Each number is 128 + 32 x the weight over its row's rms, rounded and kept within 0 to 255. Layers, rows and columns count from 0. Numbers have three digits each. The size before them is the row's rms in percent of the matrix's.

# layer 3 attention query, 384x384, rms 0.121, rows 283-383, columns 336-383
085:119146157150142146090112154201115166102116115104064123061140107125123095109176099150137104124108105176103075146126111141135145121124152080135078
088:187143120142081118133135120072079169087109126132127135127144168099107154125159131097104086194086167117076076157142156110109112173143155090061101
083:101123123099114180112152041120176131143113119114166203147113082092103130126189164139178136076097125173129133130118137184138097166118126060110159
086:182126152089156144152145089128126055122117091068081112167140148117159121113152152138191123098144172130103123140129154122168124117122119189100126
084:103134083169132098124134145138048110165143142103146166106192134151135098149039129145186116131126162117086142127181168144137068163110147102167122
108:095118119105156131140091104161174172106113139081095167126125168098117208132064129179120139150154075126125144119153095129163074094147189097069196
110:099098165122164171121108166158135157139158162161112116123153170128205111115089127088098113156133143182085096161117130102140083109099139071162047
116:138176114165165207124092136195143110117168194138085088084148149108127144125101153120072145165117086107165091077188122122097110159107164121116083
104:170144165111138115150076138169167067066173133140167142079179162101116117102140153096145156100079125086108210141137214148114123078078113115151135
114:109118149082126075099070152172095135122124135122110140096160037124170153107176105095148116097161145163111092132114110234097132125139150076140110
113:139107188110126147150082111135058106158139071169133131116111125168115180114152171178072118128074113130178159133135171091091124128171139178098160
118:155117081135100113141120132124121188132104123161156130151070137166121119179103110140187137149120142132088154093126152119053157099139126058154157
107:092103078139123171106121117118066155100101152089190080150108143096081123131103107098136147179133101129094105080089092106114131101182097104163137
114:081112128175170066185148155111168120184158131090085115118129154116120153108180160132126144090152110094087095157176147094164139157110038165128085
108:153117141093148127116105168073114137127205095050111072211105133138097141240094176146135150096142153124152116116119125149155122143090104101176080
112:150149132110136057149179126173121139162072143097112149161140071168075161172108097126118145137132129123144140145118120206092107111137113117114129
106:113161169152138126142134188176126117130077122116107123070111063192083086107149120137118102152112098102147102133138154177136104093180170200076146
124:089118125108120158147119139058143105113075134106117114165076081203105109086112146119097123105123156111101097110145115150108085146174128107080094
115:105125132148135208118099153127115165169111133084103150113115106127212104106145145082195117073125126083156179141130076129177104185141142124144122
111:165105117174120167129165135119168128136082131129124128160057086100095114121143125158200106113164161166125121105125177115119167118068115117137099
128:080160069100104137169157125127130061127134131104085097127130125105169139148114174152073162122123120110145112124134138181157121123123195160143176
115:064107119151111180089149161196092123138090076141115150100090185153109114127132085124077086135109133148084136093112151170129115106152142118153173
122:110149084094138088156131150126114119136156157076136108141141114071123090158145126117150126171138149130123134127146142120144213111099146144080126
117:102109128117064109175163117159157061129116092158122097072133145088177116118182103151130089149204143132072125127103105173135132108106158156113158
125:193114123131106079145108071117089122116117071131182195121130099157153149176118131096145055183115117129133159156162139123106148122154076137161155
110:052101135110105143142105157094093115157177096122060147161153139126084128162150064129124095138165156134110165066159140130110099119120088161163139
109:135100109123097184123108152137146107104056154188101101123125101137063108101141142095134150135093133112085126154090104116114108106077091087102129
106:071118199137159147093076114148155105126118116107137147172123174184145143133101138152178146065091113135138143106184136141129097094158173171159159
112:141166097137093138163127143114052178104085061108153104100150180115113148093151034174128110139126138110196130151203131156132135105133125148127168
124:135130128161137129101115112128154122170135121085132124102134147133116147144087172075145095154116162145111042162153126119194158131121115059121146
119:122116184153115096070134121073183108142141131066132120163126152128121158091161098111123088162171199157129154066089185162166188148102090132119148
123:154141159136158051126148121184125097112099075092149095080131106076165121168142163160126154172123137135075133100123151076131079118118131135082154
101:107085190096131104100119109089113181132121149150060153104155157126184103175116149200130095153110166198129141147114121155169140192172164108148105
106:184162100057132106136107085070191132129088163091112117111178183099137072171145110121172164117173105088126169164156113112143145091101180111114112
110:175151180108149099133120105165109153175098056084127086097145100082153162169119125144146121186163119064131107137140121176147113116149151140080135
110:063172061121160148119081129157145184137150201108135126113133129167147160114081124182118148148166114139121127096127146186113114102139096092090145
101:157135207135099163085128187118107134074099159133160165146130099125133086178104108155122046171115083203111175133148133098110054169129188156106089
104:109130086125151149103160086089112120122166149133085173083145129178168118124131113158152074113098109157132106129114108125113077094112121154115152
092:121138156153123123194085103094147116109131150178090047147094148069150121071068134125125141181122141100169140114186149061070174131124125093178090
084:158189127093137097114120128155159136121179108114119100134155131158101131127122165127114146117106072152141085111156146189138147044096093140123141
095:176145165140096145102140154160148108143136172101095110097128164122118142119169087123169138093145092147150128143116155160124135141070159109145126
088:179107165104169087118110126130153143108141127142192154101173111119111116148128190135142128116112126072133069145164109160150131076086159087123112
092:125154125144104115139162167118151102075116108119175161134117133165146114111164158107165130084103079105056199136118111178100108105156143175132145
094:109103172153115140137131147158145191123152144227168072203080141181100095131101143128122172149171124117145103123113139096127087150132191114160158
089:104135094118135202087155157141098143164148184126136070035153146070072140101153135075222166187158130123115132108091146142099126107154178146174095
088:195136091100133134193087127172160134131137134084146149149118096091081119115191093068174107083125127174159138176116145045109127121116170139149101
093:103091119120152154110178127098140172173130113089075182096161119102126120130141101111050082127068150119165122170146114139137112165166148141127086
090:080133142140185102166136133162129078111117092123141110183147074164160140165117116159167124087106119105123128118131100104116136140114122171131097
100:130101213083139082106164152152147131117173162126019113124111112095114158115190111140091119211137144152164120126157170100131141133087180140186088
096:092070180146111161097119145135142156126130112116168148126063133161233145065180081109085144122129151142095146134158087109137108119113106079130088
094:099116105173145160098086125096142047168202131106138151117119096193172189141151100100067156142110156047157176119151098144159117168164168145138114
107:050061121112099133140090137160149103136083100153130115156080096133123100118138108056161144142107142118091145132120112128102140147141142155121099
094:161179066144170131139115133133092104171123162150101108163126172163093090093123161147168077118145082086148095113141214173129112114167121101145135
087:126125085105090149114146220157133133105101155155116104152090050104110110139126146105169118055121127144125109113137172094052143093113179161111161
100:084144131131148109127124109177142127127144125099122071156195135173104170144144095152075093132155119074115083158143156161154113112154169116148100
092:115110045108104114172144146120051151113131100137112100110081138119131105158120058104160078142130088125197130126152179135137083076152134219127131
100:083195099082103162160106124085103134144157144104182135107111147179119109144111128093129084179121089119132049127142144117128182064112099113107142
097:085136101161115147159134143129068125130080137122147123116183103129102092166097139099090090184082162141109137169116148137100153148171162186142129
099:082068202120098125102129135137123189135146111128110170143087105205086141147147165073159083148142148153108130175156131164129093137107129127062126
089:133115105119117122162123121174131097154167073149148139167132128152149195109096153160105120114193124123167142139106060111127139160104098104133155
095:139090123094061156097155101171109173141120137146141112094096118155129132176157120108188146150127172139125116135135214075113139165124065177148146
083:189111095115042202151137105109064101123117164106175160113096136113126161166111131140094145145118130148117123125109163148143127176150112109091092
098:156117135167150131069146110128128122169132104088119153155092127133136149116197140112085125128153132076089212101180114169126115159135124154198098
092:067135173142153154091155125174078156134130146095194119161090053130184154111152149173149092144153062104099110146120119083172132124119103084179105
097:133133142148094140086125135189144173136146166134104139072095073161212120083119148120136101179175124182164183120104124156134084124142137134187126
102:131081130054108121088140148098176198118184122147155112147117174049138147106175091122142083073093174087088135139118106116175136151156152168149130
096:168112097145118158171151159121172079143132147139172095109206160153154142126135131102131145142156064116138097171155093158122044131156104095153120
090:102132142154083123161111144147039149098089090152124091110067140145168095128178070111116077146129172160117116095131139134226138080137094096171125
089:129114115137125122117109141134125113088178143135134059110097166121165133138083142107125128144078132147101070153128139115112077095110117181152108
093:196124176116110135144126138194129153145172079137182159053093093187131084165135127132186128123121058152157132075141120088123144135076140123159060
100:137138158177127118153114129089161084190121118064123160086156135103124133169145133121178154177126149141131176148146069070154153118130155170164142
092:171179088074153135123120140119081112127194214123129124119151147138120107132147087110119105124093101103163146086161120154117080112135194199137114
102:171113179102137075111147132145137115103117117110111170137151131111115166166132152136159124160134142155143156120158133134132163118082147182091127
097:153091074184141100123122088089125185108146102169096089164119118143121141144086110182159095098083133121154140163093216160141155161113168151096153
092:170106190134139135162135122092118132175093062190113129101083044126162165157127122107173142072076100155151092087079132096140125124121093130174149
106:148105203115133072149118141118152094096177128166112137151123115156135157133112150111085163149116082107070156169109142122099107100099165164152181
095:101163127158159142103160096108084160105079122117122141139146176125151087108103127144107140057124099102143139120152128135114137125117089110129120
093:097114160224171111072109066155150115116188119080157152137146138128121175091077164165104094137175132158100145175125091196161087161130035097126072
100:063128104126162168185117187187096100163174118070161184051158147141120139118069125125112124113132083143101116128116077175155164118135161112112095
097:128111092079098103149137158150120105114148101173169158149141125145160125136152105115126098056098165188120171154156123120097084131172179139168119
105:143125180177128143142144081119154118131116150129070135065089180150061113111141161167116180128091146097135109146155169148103159121114121150201122
100:095018152082107134121147153154184103159108103165144132169091066133103075124131127163142138092158146137086100139127131123128124184092125114094099
095:113107137126113143107131151128118169124156089134105129112141130056149098067158084112171160075131171108153098148084104168138078102185175158111143
088:113112130197132187130125209096145087203124087134143137163146104138066163124144103141150146166139159112165111168126101124127179097149117142120103
091:070077171129067077098196136095166086163122111073128121129081181075116145137133122128097166178137155085156122130163138103154132134174153149169186
096:090162153170100121144108163109128111109132084197141132144185115143209103110093047147076106080120147108128181164125151178075147106122106106146122
108:180146084103144096128087143171137111151123159142132114101106106191140131168148122169168085145145090136106124107140151087212119147169113145117137
092:087140092114117129152126124081120128097075153091109122149123189139172061183130122148147107132172150140178170142104108166158078102108158131116115
102:199164127145141116069128120224170109107185106106103151129133060151075150194147166130175110169099131110110164144137115165116167068177103130149130
090:148091089124101121160126121120172117121145113134134149168145155118065122144177124120115120107143146129153126136078209068132110169176121120115159
099:154134117144104168134089133111077147110133145144137145185121098109116185111153124102081133164115122136115161170150146071079139109128182133210132
094:150141108079096118108136156138086137079141133119145086159217111164161096134104128165139109144126140082157106133176115140118131116152139145157121
098:126158025169129146104133093189085084136083132116118140120161112158095156072135112195088150109158149140129123090132141115119145120142095142102141
101:126113087134132078089099108102122109127156100101121145123105110118094119140108134147139186116143148110093172096104152162173142110125132181116111
096:128101163145083100121119149132099189089136106151162189124125168140255087148120133100165124087144177155078129164125134166070159146066127166069117
083:169155108067174115131068146158113115160127128116133135172118172121109140146070122118176131146125213159092170099113150128163106161143104147097098
093:167126148173141029140155142049122126126165139143119156134097156109163110171137183104153135167074106127120149171097133112116147147145156133115141
093:124166139135100181151168120054155136083091129145094118133069174140109137126096067158105101155131104131150139119183130131116196130178171087151119
100:123102116135131128125123145141187115049104109147173166155167133066135172172147112155158067128079150150115191149155055101127139117134059175092079
097:076129099085182203143201161139086102126066146133133126087156177114168150128136117079118128087154101143116153087108077082167146192150102139118173
100:178173176121101124104113133148147125131138163127197148086116115127065213132137161132153136109116046124086198120149123162142098137165149173119129